Part of a small language model's weights.
Architecture: learned positions, no biases in attention or MLP, untied embeddings.
Each number is 50 + 12 x the weight over its row's rms, rounded and kept within 0 to 99. Layers, rows and columns count from 0. The size before them is the row's rms in percent of the matrix's.

# layer 3 MLP down (transposed), 896x224, rms 0.14, rows 189-251, columns 0-55
103:44 70 67 55 59 40 48 72 43 47 57 45 63 81 67 25 47 41 52 37 41 33 34 33 59 51 53 60 40 52 49 43 56 45 63 54 59 65 59 41 47 50 34 70 35 63 42 30 43 52 52 51 47 37 35 53
101:35 52 55 29 70 64 56 59 46 36 39 49 73 60 68 64 66 47 70 29 62 60 60 42 41 63 86 43 56 46 42 36 62 44 42 52 55 33 57 38 75 69 48 41 31 38 40 60 56 42 52 53 59 44 60 53
094:51 45 46 34 44 62 45 46 60 60 66 59 67 64 54 66 50 51 43 55 44 44 37 40 40 72 69 32 66 42 70 35 35 85 50 54 48 44 47 58 55 53 56 45 65 52 55 38 47 74 55 56 44 35 46 59
094:73 48 63 50 57 51 57 40 57 43 41 38 70 49 61 54 58 61 33 65 42 34 45 54 45 61 22 76 58 71 57 47 70 51 46 52 66 45 38 51 60 29 49 68 74 43 57 51 71 25 41 61 58 41 48 42
094:67 44 74 41 47 43 57 59 54 56 47 51 70 60 57 42 30 71 48 40 42 46 57 22 25 64 38 54 37 61 61 59 51 52 37 65 64 70 72 50 50 55 41 56 61 43 42 50 37 36 42 47 44 55 52 49
101:42 34 58 57 38 58 75 51 69 39 51 61 54 52 56 64 48 33 21 26 53 55 56 57 28 69 63 59 62 77 49 51 46 51 48 51 67 48 45 44 61 62 52 42 57 58 42 67 24 60 60 41 50 43 58 39
091:51 48 40 56 41 48 73 59 34 32 52 49 53 51 27 66 39 48 45 50 59 45 45 66 48 34 59 56 63 42 60 57 42 44 60 64 54 67 60 47 56 61 77 58 27 42 51 65 44 64 33 35 35 54 62 63
112:49 69 42 47 41 44 40 42 42 39 40 55 41 60 40 59 55 47 56 38 44 48 50 72 62 39 36 30 58 51 34 49 56 59 40 59 52 53 43 45 50 64 53 53 27 69 45 30 58 37 51 53 53 63 61 45
108:72 37 67 42 61 46 62 43 58 49 53 54 58 53 70 40 47 41 48 55 66 63 54 48 54 61 48 65 51 35 60 56 41 43 60 61 43 41 44 37 54 45 53 48 53 52 48 53 57 30 45 57 48 46 58 22
097:70 46 53 68 61 68 24 49 63 32 59 56 60 36 70 61 62 57 44 36 45 48 51 47 38 74 54 46 58 50 56 48 35 56 42 58 52 55 43 80 41 44 42 37 65 52 69 46 40 40 48 34 54 45 70 45
107:38 78 51 41 54 37 52 47 56 59 40 75 35 60 45 61 41 28 56 42 55 46 57 53 56 67 57 74 49 57 42 61 55 40 66 48 62 89 40 32 65 32 58 51 60 38 33 54 59 43 64 44 61 40 54 51
097:57 29 44 49 49 68 75 64 34 52 22 37 30 53 25 46 62 52 69 46 49 64 57 28 44 38 32 47 29 50 46 38 67 64 39 43 43 76 64 39 23 56 56 34 61 51 57 74 60 58 52 52 56 61 48 47
096:35 52 41 45 39 43 48 34 62 56 64 43 65 35 38 44 42 46 57 39 57 64 63 50 43 29 50 61 42 71 64 34 54 78 41 43 34 35 47 46 32 58 45 58 58 69 48 72 68 62 61 66 53 43 57 21
097:32 39 48 65 55 81 34 68 35 64 46 47 39 38 47 51 64 27 34 37 53 53 35 34 55 46 36 45 56 18 66 44 58 43 62 59 64 35 51 60 65 29 37 59 48 44 40 42 29 51 34 47 46 29 48 60
102:42 57 47 53 62 51 75 38 36 61 43 48 48 30 61 64 47 35 59 43 49 62 54 61 56 45 61 53 46 49 55 54 52 76 49 61 41 67 51 70 56 53 33 61 44 61 70 65 63 48 67 48 45 47 51 34
097:64 71 53 55 64 47 48 09 42 29 32 57 36 39 50 68 40 37 52 56 54 34 29 57 38 52 54 56 69 47 49 52 63 54 54 59 49 40 50 71 51 48 52 47 60 37 40 53 62 36 36 55 54 39 59 69
096:71 36 58 23 62 83 54 38 51 33 59 40 35 49 67 64 48 53 58 32 41 54 38 34 50 50 65 46 46 62 82 44 68 59 49 30 40 52 50 49 55 55 57 22 48 25 39 42 35 37 50 48 58 55 54 62
104:53 41 61 51 65 39 61 52 43 39 55 68 55 57 60 55 60 38 46 60 38 33 60 44 36 52 73 64 47 25 64 51 35 47 45 49 44 34 51 53 55 74 85 52 41 49 42 57 50 36 60 43 46 41 58 54
087:59 57 62 38 56 58 69 56 57 40 47 52 60 44 83 56 50 44 48 46 56 45 52 69 37 56 61 46 40 42 45 49 44 53 27 54 49 25 27 41 69 50 48 50 68 59 26 50 65 39 53 30 60 57 38 58
095:60 51 54 45 49 38 59 51 62 59 59 26 38 58 54 65 50 68 55 53 61 48 38 58 55 56 52 40 58 68 56 43 54 54 36 45 56 67 50 57 48 38 56 31 50 50 67 61 65 31 46 50 67 64 57 58
103:40 54 46 34 68 53 39 53 60 70 77 64 67 46 19 66 42 58 46 59 43 51 41 47 53 54 70 46 56 60 54 46 56 55 51 47 39 51 41 41 49 51 53 31 56 57 35 54 50 52 72 56 60 65 48 34
124:46 45 33 62 39 40 58 46 48 58 62 79 51 51 71 43 37 45 59 69 66 31 40 49 57 47 62 28 53 62 44 51 64 35 45 50 59 51 63 44 47 58 49 50 37 64 63 48 66 39 26 57 37 54 58 53
101:72 62 51 58 48 48 60 46 41 46 74 30 70 45 55 53 51 37 48 65 59 53 46 26 43 58 36 41 70 51 58 53 47 48 54 56 36 54 56 45 56 30 60 54 57 53 51 53 72 71 46 38 39 55 51 45
089:47 54 39 55 44 60 62 57 61 51 73 41 47 26 42 35 46 41 28 55 42 52 77 34 48 73 62 57 35 50 55 54 43 53 42 57 29 34 41 36 61 44 52 44 63 34 68 62 39 22 50 53 57 49 31 42
083:45 26 40 26 45 39 48 52 46 45 59 47 56 40 48 50 31 72 26 48 43 64 68 55 57 76 30 60 54 63 51 64 29 40 47 53 23 42 63 19 65 39 58 51 39 44 65 61 56 57 57 37 58 62 60 57
100:38 45 55 35 51 38 33 53 49 30 40 49 33 51 44 40 64 35 47 68 34 63 77 52 38 65 54 60 42 57 37 54 29 45 65 36 48 34 58 75 36 64 60 40 40 50 30 35 60 36 61 53 56 64 53 37
101:42 53 45 44 55 53 32 65 57 42 68 45 37 56 33 32 32 45 42 36 47 45 65 24 63 52 43 70 26 39 65 50 57 22 38 60 59 41 47 33 48 09 53 65 45 51 38 56 36 34 50 48 67 39 46 38
105:38 41 40 47 54 56 42 36 32 58 30 65 46 44 38 40 52 45 59 63 55 52 67 42 65 58 42 47 64 49 45 51 57 38 50 21 49 31 42 54 52 68 52 46 46 69 28 54 53 71 62 49 61 54 41 44
100:56 62 64 75 58 47 53 33 41 50 68 47 69 42 67 49 52 51 67 45 37 61 57 45 63 50 50 52 33 59 51 26 55 59 50 54 50 33 58 41 49 49 70 40 79 52 72 25 43 67 35 63 71 34 54 45
110:52 22 56 42 58 47 56 36 39 25 38 30 37 50 41 71 33 55 50 57 38 58 56 77 41 64 64 60 48 43 50 68 43 61 49 49 54 53 64 38 64 42 38 36 55 69 49 52 51 62 35 29 53 51 32 52
109:67 61 35 42 46 37 55 24 59 64 58 41 26 45 47 53 47 53 51 53 50 48 55 47 69 56 45 64 60 52 21 47 38 48 58 35 49 55 35 54 34 55 74 22 46 47 43 61 59 66 56 64 63 42 55 36
102:51 62 43 68 24 61 70 39 64 50 53 51 29 58 34 54 50 56 84 51 42 49 71 43 20 43 65 51 51 69 53 54 42 40 68 54 64 77 54 52 42 54 39 40 67 46 56 46 53 55 55 35 47 52 58 52
096:65 30 42 49 26 43 51 56 58 47 39 40 56 37 61 40 36 43 80 37 28 62 49 42 43 27 35 49 70 34 59 54 42 43 54 36 68 54 64 52 60 44 65 51 32 68 34 39 32 74 60 49 67 50 51 35
100:49 61 40 51 53 56 39 57 50 52 52 53 57 52 52 42 49 29 69 50 48 36 31 41 46 48 67 45 46 31 59 67 56 39 59 52 48 55 43 44 39 47 33 51 39 58 56 39 53 57 41 41 38 51 51 40
100:62 49 47 46 70 45 39 50 41 54 61 57 51 57 68 42 42 72 53 62 64 54 66 72 46 60 48 48 83 56 28 62 66 50 40 46 62 45 57 61 46 42 54 49 52 61 36 74 49 43 35 53 42 42 33 50
092:56 51 61 39 48 53 46 58 41 51 68 45 42 52 50 63 54 37 46 43 53 55 64 40 54 57 38 50 47 69 26 42 61 43 34 59 59 58 58 57 40 39 55 45 42 57 42 45 34 41 57 42 49 41 39 63
093:66 47 44 46 62 60 56 35 46 39 56 42 57 56 60 27 29 39 45 57 42 69 49 58 44 64 54 63 57 32 32 56 44 59 51 54 53 58 44 35 39 72 50 71 57 34 44 67 44 58 75 23 54 54 44 43
109:41 63 58 60 64 35 71 67 36 52 46 53 27 51 59 53 49 69 44 38 47 54 41 61 69 65 58 73 48 62 44 47 62 60 68 54 56 54 34 44 25 63 42 27 57 52 46 37 51 43 56 56 37 58 69 40
109:30 56 28 52 30 44 31 52 43 26 41 54 56 56 27 44 65 33 54 42 16 28 48 57 53 61 66 31 37 41 50 47 50 34 58 50 48 64 66 48 45 33 36 67 59 52 50 54 50 43 54 37 52 56 30 53
100:43 60 69 37 48 48 40 46 51 39 44 21 42 74 33 54 54 49 36 44 60 74 70 26 53 37 63 44 64 32 64 61 46 51 35 78 46 35 58 49 53 45 19 23 32 61 63 43 60 57 67 47 50 44 74 47
103:47 31 40 38 49 51 46 48 50 57 38 47 48 56 51 22 54 45 37 40 62 34 36 26 61 53 80 70 32 42 57 58 47 36 63 76 50 48 32 35 45 54 47 43 41 26 49 52 36 60 41 35 25 48 47 73
101:64 49 37 53 77 58 18 43 52 32 50 58 49 55 42 54 41 62 42 51 43 42 60 43 52 69 54 56 40 57 66 43 81 69 35 61 62 48 48 55 22 43 49 35 72 39 41 61 65 50 38 48 43 19 45 58
105:59 46 56 54 46 28 45 47 42 56 43 41 55 51 49 37 72 64 64 52 46 40 55 53 45 43 28 68 81 52 57 41 47 34 40 58 51 51 53 32 70 40 81 50 45 32 41 52 39 59 62 43 43 58 69 47
097:44 57 69 46 36 53 49 57 47 21 63 50 49 24 45 77 20 46 32 46 44 56 58 45 45 56 65 53 58 39 45 42 48 50 50 71 42 41 73 32 57 43 34 31 53 58 25 58 31 59 32 29 31 24 56 66
092:68 51 58 30 55 11 61 39 56 45 53 59 63 40 49 38 51 64 35 52 48 54 42 38 57 57 40 48 66 49 39 56 47 42 55 53 56 51 38 51 67 52 53 38 35 49 42 50 44 46 43 40 36 40 71 57
095:65 18 55 44 23 59 75 38 61 70 57 29 54 54 41 59 52 35 51 44 34 43 63 44 29 71 61 43 69 44 48 60 43 56 67 62 30 17 53 51 53 26 53 46 50 30 30 48 42 47 50 27 51 55 73 55
099:20 60 51 43 56 38 48 47 68 56 48 58 35 51 53 50 53 51 43 30 48 49 56 55 40 60 50 68 54 40 39 69 47 32 57 41 24 48 52 56 46 48 56 57 57 47 50 40 48 40 55 50 44 31 42 47
098:43 51 52 66 81 69 70 43 60 51 67 33 34 48 38 44 43 48 44 39 58 75 65 37 62 49 56 60 54 62 58 67 33 48 63 58 35 51 29 34 42 51 60 69 49 62 56 58 52 41 68 39 37 50 78 64
097:58 44 66 54 54 32 49 57 42 42 43 64 68 35 42 40 55 31 58 39 40 56 31 38 57 54 55 36 51 57 49 56 44 45 66 26 44 53 44 49 54 43 37 49 24 69 64 46 40 48 51 47 65 35 45 58
090:42 69 62 37 56 50 37 44 55 35 57 41 71 78 47 56 04 40 42 61 65 41 53 45 52 60 48 72 47 62 66 50 48 72 80 50 51 37 39 45 35 45 47 52 64 42 59 62 58 49 57 38 20 18 51 40
096:55 58 47 50 33 59 36 40 41 55 51 46 53 52 31 39 50 37 45 37 62 32 38 50 61 63 22 47 53 73 59 51 30 56 21 23 54 63 53 54 58 39 64 46 49 61 67 36 64 71 43 67 63 49 50 67
104:50 38 46 49 64 64 60 54 47 49 52 29 59 65 76 40 49 56 61 44 60 51 72 45 72 63 44 62 55 24 60 48 54 64 45 76 67 76 69 40 53 53 43 27 78 31 49 44 34 60 52 77 25 83 62 44
098:37 78 55 26 46 53 72 42 42 43 48 77 43 41 54 41 45 32 63 32 56 37 38 44 41 56 46 57 50 54 49 66 27 12 54 35 47 48 56 65 53 37 39 34 52 33 69 60 57 60 84 53 46 36 43 43
102:44 36 51 67 55 33 57 33 36 55 55 47 62 70 44 64 66 32 55 57 44 48 71 52 28 27 60 55 36 64 31 49 36 39 55 48 70 61 46 43 23 48 52 72 28 50 40 30 48 60 58 69 51 56 68 37
094:23 39 39 39 43 29 54 44 57 49 57 62 49 69 47 43 46 41 55 37 40 33 35 38 48 39 26 49 56 67 38 51 42 40 43 49 56 63 53 52 35 41 42 30 49 46 50 54 50 80 50 44 58 56 87 50
101:50 43 42 48 65 65 46 57 41 41 58 56 22 82 45 45 71 29 54 40 56 79 53 42 48 58 54 37 53 68 45 43 66 51 36 64 54 47 34 36 68 45 62 73 38 54 53 55 47 44 54 61 51 55 56 33
107:68 67 37 47 59 41 58 48 33 53 51 54 34 59 54 58 39 60 40 62 51 52 43 70 56 53 62 66 63 76 53 54 61 38 58 42 38 40 44 65 59 26 54 53 56 65 30 68 55 69 60 45 70 52 54 49
107:74 51 63 47 58 48 54 51 60 52 32 63 47 60 64 45 49 36 60 37 61 74 61 38 48 58 58 56 40 39 52 63 50 74 60 42 58 51 60 56 42 48 42 74 50 58 50 42 43 37 60 49 59 25 59 50
101:70 33 50 54 59 56 58 49 29 42 81 73 52 56 42 63 15 53 47 46 52 76 51 68 33 50 51 56 58 70 28 30 50 38 51 37 70 41 41 55 54 65 70 47 33 67 33 35 35 39 32 52 35 47 63 37
110:48 38 39 36 41 44 38 49 40 49 26 52 50 68 46 36 40 43 68 53 37 50 65 44 38 73 62 32 42 25 55 53 47 57 35 53 44 68 55 76 39 49 61 65 60 47 45 29 30 63 60 47 51 47 63 68
104:40 46 65 58 48 50 57 53 47 58 53 54 64 55 44 62 42 59 51 57 47 46 63 65 47 66 61 46 48 43 49 48 59 48 60 47 54 54 57 76 65 56 60 68 31 72 46 59 40 79 52 56 50 70 44 64
087:43 59 42 47 59 43 51 52 45 58 72 50 47 35 67 51 41 59 52 49 76 71 61 61 66 56 43 56 48 73 42 67 42 39 40 59 40 34 39 67 47 41 45 50 34 55 56 48 59 51 41 20 57 41 59 41
108:33 34 45 55 51 30 56 49 56 55 63 38 35 39 46 60 44 59 41 30 54 52 49 21 61 68 32 66 74 75 30 76 63 62 52 45 39 48 67 45 29 55 33 36 39 58 64 55 41 42 43 30 24 45 59 50
# layer 3 MLP up, 896x224, rms 0.146, rows 190-251, columns 0-55
107:69 19 40 45 41 52 41 50 31 67 44 47 51 40 46 56 32 40 54 54 49 57 35 37 50 47 45 35 18 55 38 78 61 57 54 42 74 45 47 57 53 33 55 52 15 40 55 53 48 35 41 54 46 53 74 48
098:63 24 53 42 45 64 57 49 45 43 54 45 42 68 57 64 51 44 59 43 26 71 60 65 63 40 56 58 45 54 49 70 48 34 47 40 87 59 49 52 47 52 47 53 48 46 72 56 53 63 40 64 52 56 42 40
097:55 53 39 52 60 65 49 32 25 46 39 58 25 41 56 47 52 53 44 70 46 45 56 54 29 48 71 41 66 17 52 58 51 32 55 55 49 39 47 71 64 57 54 44 29 62 47 35 69 35 29 40 69 45 51 55
099:33 52 41 76 29 35 64 45 49 60 66 50 39 39 41 37 58 79 43 45 48 32 50 41 52 58 49 41 58 44 41 36 56 35 44 38 32 44 34 78 38 39 82 55 52 67 56 40 48 64 53 50 63 41 66 77
106:44 66 64 55 56 49 40 59 56 47 40 42 38 47 64 61 38 79 68 53 65 45 55 39 37 47 63 52 27 51 57 60 50 41 41 39 44 40 60 76 42 38 71 44 65 50 45 56 65 42 45 71 32 56 76 54
094:50 53 56 55 37 66 46 46 54 54 50 48 35 38 39 50 59 56 42 46 43 57 53 42 65 54 37 61 60 56 42 29 53 37 38 52 61 58 49 53 28 51 63 54 76 24 57 62 71 54 58 39 63 35 43 57
105:58 69 49 52 41 71 29 43 46 48 61 30 50 38 36 55 64 52 58 67 48 25 42 67 54 44 35 46 51 55 47 41 40 68 40 51 53 59 51 64 55 62 60 46 47 33 44 53 61 40 45 53 57 49 61 45
105:53 45 54 50 53 61 52 44 33 33 38 48 75 42 49 29 54 45 47 44 51 61 42 53 50 50 43 66 55 44 62 46 42 42 56 57 48 55 80 42 53 68 67 52 62 45 51 51 64 64 56 60 49 37 38 47
096:20 68 48 59 45 64 55 55 33 60 53 55 47 68 66 67 57 29 59 55 47 25 47 51 57 68 44 51 45 39 41 47 59 43 53 60 52 42 27 60 48 61 62 51 55 54 40 55 48 40 41 48 45 49 24 51
091:51 50 17 48 60 43 55 51 30 50 33 53 39 67 40 41 44 39 58 60 30 49 27 59 51 47 39 53 40 53 65 57 42 49 43 49 32 31 47 57 51 55 36 50 46 67 50 36 38 45 53 33 41 66 54 52
103:49 50 34 53 42 44 54 51 50 48 57 47 28 74 56 56 47 51 56 32 52 44 68 48 33 50 28 45 46 49 50 38 51 69 45 55 63 64 62 56 29 68 34 72 57 58 72 55 45 50 50 61 45 45 48 60
091:53 48 57 48 28 72 47 40 30 47 28 46 56 51 43 64 63 40 48 65 63 09 52 65 51 42 56 25 78 47 54 59 46 65 61 39 61 54 47 52 48 39 44 42 35 46 55 37 64 61 31 52 73 57 61 48
103:39 66 60 65 50 44 54 29 49 71 43 45 47 24 92 35 58 51 54 55 41 50 36 44 71 45 67 47 44 60 42 47 59 56 41 60 43 31 48 46 51 54 55 61 39 54 66 57 52 48 17 54 54 60 59 36
101:67 31 48 53 56 57 42 50 45 60 26 40 59 68 61 36 45 51 70 70 53 40 30 53 41 25 30 59 35 47 58 47 42 43 57 41 49 41 43 53 42 55 62 67 62 64 59 56 44 54 50 67 53 73 65 46
095:57 59 67 47 37 45 36 65 67 60 68 47 66 61 49 70 57 63 50 47 61 35 74 53 42 42 49 44 34 60 46 40 21 62 27 41 49 63 55 43 53 65 43 45 48 54 53 65 37 66 64 40 40 55 43 33
089:40 43 57 64 61 42 41 76 61 62 46 50 63 39 50 63 35 62 36 61 61 41 63 41 12 46 41 59 62 38 54 39 28 34 39 51 49 50 68 52 51 52 74 44 49 67 47 36 58 40 34 37 49 42 47 30
106:56 50 55 44 47 59 45 15 39 58 45 62 42 53 34 65 51 58 52 72 36 64 36 48 49 47 47 57 49 45 48 57 66 40 38 33 50 55 51 46 64 36 55 55 36 49 36 32 21 61 64 44 46 48 60 60
094:69 35 48 51 66 40 70 25 54 62 51 49 27 56 43 54 33 48 37 39 42 12 47 47 55 47 47 47 36 60 35 47 55 41 22 54 55 58 61 48 42 34 58 45 22 75 37 34 44 55 48 40 39 69 68 31
092:39 46 51 46 47 34 40 47 71 38 31 67 42 68 43 68 49 75 61 29 56 59 34 34 64 31 43 41 57 55 49 43 45 63 49 50 57 29 50 50 59 51 52 52 56 30 22 39 51 56 60 43 36 58 56 54
099:51 53 46 38 41 63 37 39 32 49 40 52 63 69 59 45 50 37 46 59 44 24 47 45 59 51 50 52 55 70 44 52 48 47 64 56 30 52 49 38 42 33 43 47 35 49 64 59 57 47 38 61 46 30 45 65
119:55 74 46 73 62 48 43 47 39 85 59 76 57 81 37 56 53 43 59 64 79 33 35 44 51 46 38 44 29 17 58 59 51 37 53 42 42 57 59 63 57 34 49 73 46 65 58 56 48 45 58 54 54 52 73 37
094:52 34 49 45 27 70 35 75 59 50 58 43 39 33 24 58 36 36 45 56 44 48 60 69 53 63 61 67 76 53 61 42 64 61 59 59 61 56 72 59 60 48 59 57 29 70 58 46 41 46 33 67 54 51 29 48
089:55 77 19 46 55 54 77 40 58 46 41 48 54 49 65 48 43 65 54 65 54 45 37 55 44 62 59 60 59 40 54 33 60 41 53 61 42 60 50 50 37 31 35 57 53 60 57 39 56 54 27 42 59 52 20 33
094:36 62 59 62 60 68 44 47 65 73 52 28 35 57 54 61 59 47 73 52 37 60 66 46 54 29 68 42 51 54 64 41 59 49 52 50 45 58 46 43 49 49 47 35 60 53 48 41 38 47 58 47 60 51 52 62
096:52 64 49 71 33 53 57 66 47 33 54 58 65 62 58 41 66 54 36 61 48 37 46 44 62 52 54 46 65 46 46 53 43 68 51 48 55 62 66 56 69 34 45 62 51 52 58 46 56 58 24 68 61 66 63 72
108:74 53 35 72 44 48 58 48 53 54 51 49 25 47 63 53 31 57 47 54 40 45 41 42 43 60 54 50 50 44 48 64 62 56 33 57 49 57 38 65 44 56 56 50 36 54 65 48 31 59 58 61 58 50 42 63
093:59 65 47 45 53 58 46 71 73 39 43 49 50 44 68 45 50 36 44 48 62 49 59 42 58 38 36 57 49 40 39 55 47 32 49 58 30 59 49 49 83 38 29 49 54 33 48 56 59 40 49 48 30 47 87 33
098:47 65 56 39 60 54 29 53 45 44 43 75 36 54 41 31 56 49 52 61 61 41 55 47 66 56 30 65 45 35 41 67 51 39 72 50 35 57 64 30 45 46 67 66 60 32 44 46 33 34 49 51 38 53 37 45
104:48 63 49 56 38 42 40 50 39 49 68 72 58 46 47 49 45 35 56 33 40 63 55 49 70 36 51 47 58 64 70 33 54 33 34 52 58 35 54 32 32 45 47 61 47 52 61 44 52 38 55 59 50 54 56 53
109:69 51 43 67 38 62 42 55 25 48 46 43 23 38 44 44 52 51 57 53 61 53 41 51 50 57 43 45 51 66 68 50 44 73 59 56 44 62 40 39 33 60 55 51 37 59 67 47 33 49 32 55 59 63 67 53
100:61 33 42 53 52 49 55 37 45 31 29 51 35 61 35 36 53 54 57 42 43 37 49 38 38 37 56 35 45 52 50 28 43 39 40 49 33 29 44 31 52 50 39 67 52 28 66 49 54 49 40 56 62 58 78 34
090:38 48 49 44 47 37 34 71 60 76 56 52 33 47 31 44 39 50 44 45 52 40 43 33 63 62 51 42 46 38 63 36 58 64 45 58 44 64 46 51 25 34 54 34 44 51 56 27 42 37 61 19 39 41 53 67
104:70 62 23 59 65 45 57 62 38 47 67 53 50 47 62 41 54 52 54 53 56 48 58 66 41 35 50 34 38 44 43 32 60 48 73 52 36 43 51 66 70 44 52 47 49 46 28 69 67 45 35 48 41 54 54 23
095:51 58 49 56 38 53 54 55 42 47 43 42 37 53 56 52 38 28 56 88 39 78 59 48 54 53 39 34 50 57 33 62 63 47 24 43 52 52 58 45 30 47 47 35 65 74 47 51 62 33 49 41 76 60 67 49
106:31 36 52 48 62 48 46 63 60 57 37 78 61 36 38 51 39 27 39 46 75 36 59 57 58 25 47 60 44 54 67 54 53 58 53 38 43 62 51 48 55 50 61 74 60 39 47 58 44 64 55 42 57 40 54 39
086:43 43 60 58 62 55 21 41 46 41 35 50 62 57 54 60 63 47 57 48 40 48 47 64 53 35 47 47 51 34 48 50 50 60 52 57 59 47 61 59 52 27 55 55 46 53 53 65 71 43 41 70 50 55 36 66
106:59 45 27 48 49 41 65 47 51 53 38 41 45 23 64 42 37 64 54 60 53 54 79 42 40 43 53 23 43 33 41 54 52 51 48 49 53 56 25 33 51 54 39 51 38 58 53 41 57 47 55 69 53 57 40 54
111:45 45 38 75 66 57 54 56 50 41 59 38 44 44 50 39 37 79 40 48 64 36 43 42 65 42 50 51 49 57 43 63 57 63 54 38 50 36 26 56 44 56 55 57 35 59 51 45 52 56 45 43 44 54 58 60
103:46 45 53 46 40 49 55 55 51 45 62 52 49 38 60 49 56 51 41 29 41 56 42 33 54 35 45 67 56 28 67 63 57 43 56 42 57 56 41 52 38 47 44 64 48 38 51 45 38 33 67 49 64 71 56 69
095:39 48 39 70 29 64 45 53 59 54 70 46 42 52 46 75 46 58 78 55 55 56 55 49 39 47 40 43 46 66 35 58 51 57 16 53 31 36 72 47 56 47 68 40 67 84 54 37 53 54 34 31 48 54 81 49
097:55 64 61 62 52 55 58 61 47 58 43 49 38 50 58 34 26 83 50 43 57 64 54 68 48 34 29 57 46 52 59 46 69 69 33 62 38 44 64 63 41 57 49 48 51 52 61 50 49 59 54 46 53 72 42 37
094:54 66 45 50 48 41 44 53 60 49 28 27 52 52 55 62 54 44 54 64 48 52 61 37 33 49 43 44 52 32 62 35 64 55 60 57 24 64 41 58 52 48 53 61 46 53 56 63 44 57 39 08 35 46 63 58
099:41 41 31 67 58 60 47 58 61 62 39 50 31 31 63 57 53 43 63 45 46 65 52 58 34 56 32 58 39 56 43 21 33 52 39 44 52 41 44 50 37 51 57 17 45 72 42 52 50 27 58 66 49 28 66 39
109:36 79 64 23 60 61 43 49 42 50 36 60 43 66 61 63 48 47 26 68 56 33 50 45 40 60 62 55 40 40 54 72 56 58 54 65 33 60 57 46 40 68 46 53 53 44 68 66 35 64 55 54 45 48 47 38
096:34 53 41 47 52 42 26 65 48 62 49 58 67 52 57 42 44 68 52 47 72 32 55 50 59 32 74 53 53 48 58 53 57 54 49 45 46 57 32 30 46 48 75 50 40 22 45 57 56 53 59 53 71 88 77 53
095:66 45 47 43 43 54 56 54 61 59 74 65 53 44 42 36 34 55 56 48 36 54 44 57 49 59 52 46 48 49 75 69 52 51 35 57 51 52 64 36 46 42 46 60 34 59 63 40 29 61 43 56 56 47 64 31
100:34 51 52 48 33 56 45 36 41 45 56 38 44 50 66 73 59 55 31 62 36 57 36 80 41 56 37 38 63 59 60 65 55 56 39 53 52 59 56 65 70 44 51 34 49 41 70 64 41 56 49 69 60 54 46 66
099:48 55 58 59 51 53 61 34 50 51 59 51 58 67 58 49 31 56 52 69 23 68 48 50 57 39 52 46 76 61 63 45 45 66 49 42 35 60 43 61 69 69 62 58 28 38 43 55 57 65 34 44 49 60 37 40
095:59 43 40 36 39 42 52 66 44 68 43 32 48 60 44 64 66 37 67 50 55 71 61 51 58 44 62 41 41 49 44 60 42 55 46 48 46 45 62 40 34 33 51 28 30 51 58 41 37 52 50 45 61 66 47 40
094:30 58 32 33 42 45 59 76 58 58 66 59 28 24 50 33 73 66 50 40 77 13 45 50 50 54 61 43 48 38 58 61 69 58 55 56 65 63 43 54 66 52 34 60 63 50 61 55 47 53 52 34 53 49 40 51
096:68 48 62 37 21 51 47 66 64 59 43 45 41 70 42 48 40 61 36 65 39 50 49 61 53 33 25 48 43 60 71 45 66 50 62 57 41 62 64 60 33 54 61 44 60 44 56 53 70 61 64 46 37 37 76 41
099:43 52 49 43 66 68 45 34 21 48 53 46 49 40 39 26 53 46 33 62 52 59 52 50 58 44 46 49 66 47 60 39 47 54 49 52 50 61 22 51 60 48 46 53 36 37 40 69 40 52 50 61 32 51 35 35
098:66 59 73 46 56 57 74 38 39 48 34 63 34 67 51 42 60 73 58 68 29 52 50 55 53 57 23 50 49 41 40 67 50 63 54 61 54 22 67 38 43 47 49 48 67 39 44 39 62 28 53 50 46 55 22 40
105:47 55 54 38 75 50 50 64 26 40 39 36 51 48 45 39 71 58 56 50 53 63 71 78 41 67 39 51 52 35 61 29 64 51 39 55 53 28 50 39 63 61 59 50 56 48 48 53 56 47 32 55 43 62 28 49
101:53 39 65 54 47 48 58 54 57 37 58 60 51 61 36 62 52 45 35 39 40 64 64 55 36 37 50 58 20 59 45 47 47 41 29 60 48 47 36 31 46 42 41 41 66 62 40 58 58 45 22 55 42 39 39 74
104:52 57 45 46 48 58 43 35 27 51 20 43 70 69 59 66 50 46 46 61 61 36 56 47 47 59 34 32 52 46 53 67 53 49 49 56 37 48 52 42 29 61 53 33 50 51 46 52 49 55 36 67 47 54 62 59
108:30 42 65 76 37 44 54 50 35 37 44 42 64 47 24 58 66 51 47 49 67 31 57 31 58 61 57 45 61 43 68 64 49 48 25 50 47 51 56 73 60 66 46 66 65 25 57 53 37 38 76 37 73 47 43 33
101:53 61 66 50 45 22 27 60 52 61 33 36 61 57 41 28 68 36 43 54 53 34 27 54 71 58 48 47 53 28 33 68 55 36 67 53 24 55 44 50 57 54 50 46 54 63 56 57 51 51 35 50 45 38 57 53
102:66 71 66 57 58 48 66 33 50 29 33 33 24 40 44 22 37 47 60 44 48 39 70 63 46 55 56 51 45 39 42 72 30 50 57 45 61 48 53 30 40 53 36 62 48 35 36 71 51 51 56 45 67 51 53 54
109:63 54 27 44 29 30 48 53 56 47 34 51 44 57 49 43 47 65 38 37 47 63 72 38 68 42 38 31 52 49 60 50 44 44 60 38 32 53 48 27 83 37 50 68 63 57 51 51 48 49 67 55 51 43 38 46
091:51 52 38 54 42 70 34 53 56 30 47 44 57 54 38 52 50 56 41 51 50 32 48 43 26 64 56 55 26 53 43 34 61 36 54 37 38 41 40 52 42 65 37 58 62 47 54 44 57 56 44 62 51 50 72 80
110:38 39 57 52 31 34 45 47 34 57 56 76 55 55 45 52 50 48 70 57 48 67 54 50 36 51 65 51 19 31 73 30 47 38 41 45 43 51 26 48 62 49 47 51 63 56 56 39 53 52 48 33 70 31 63 55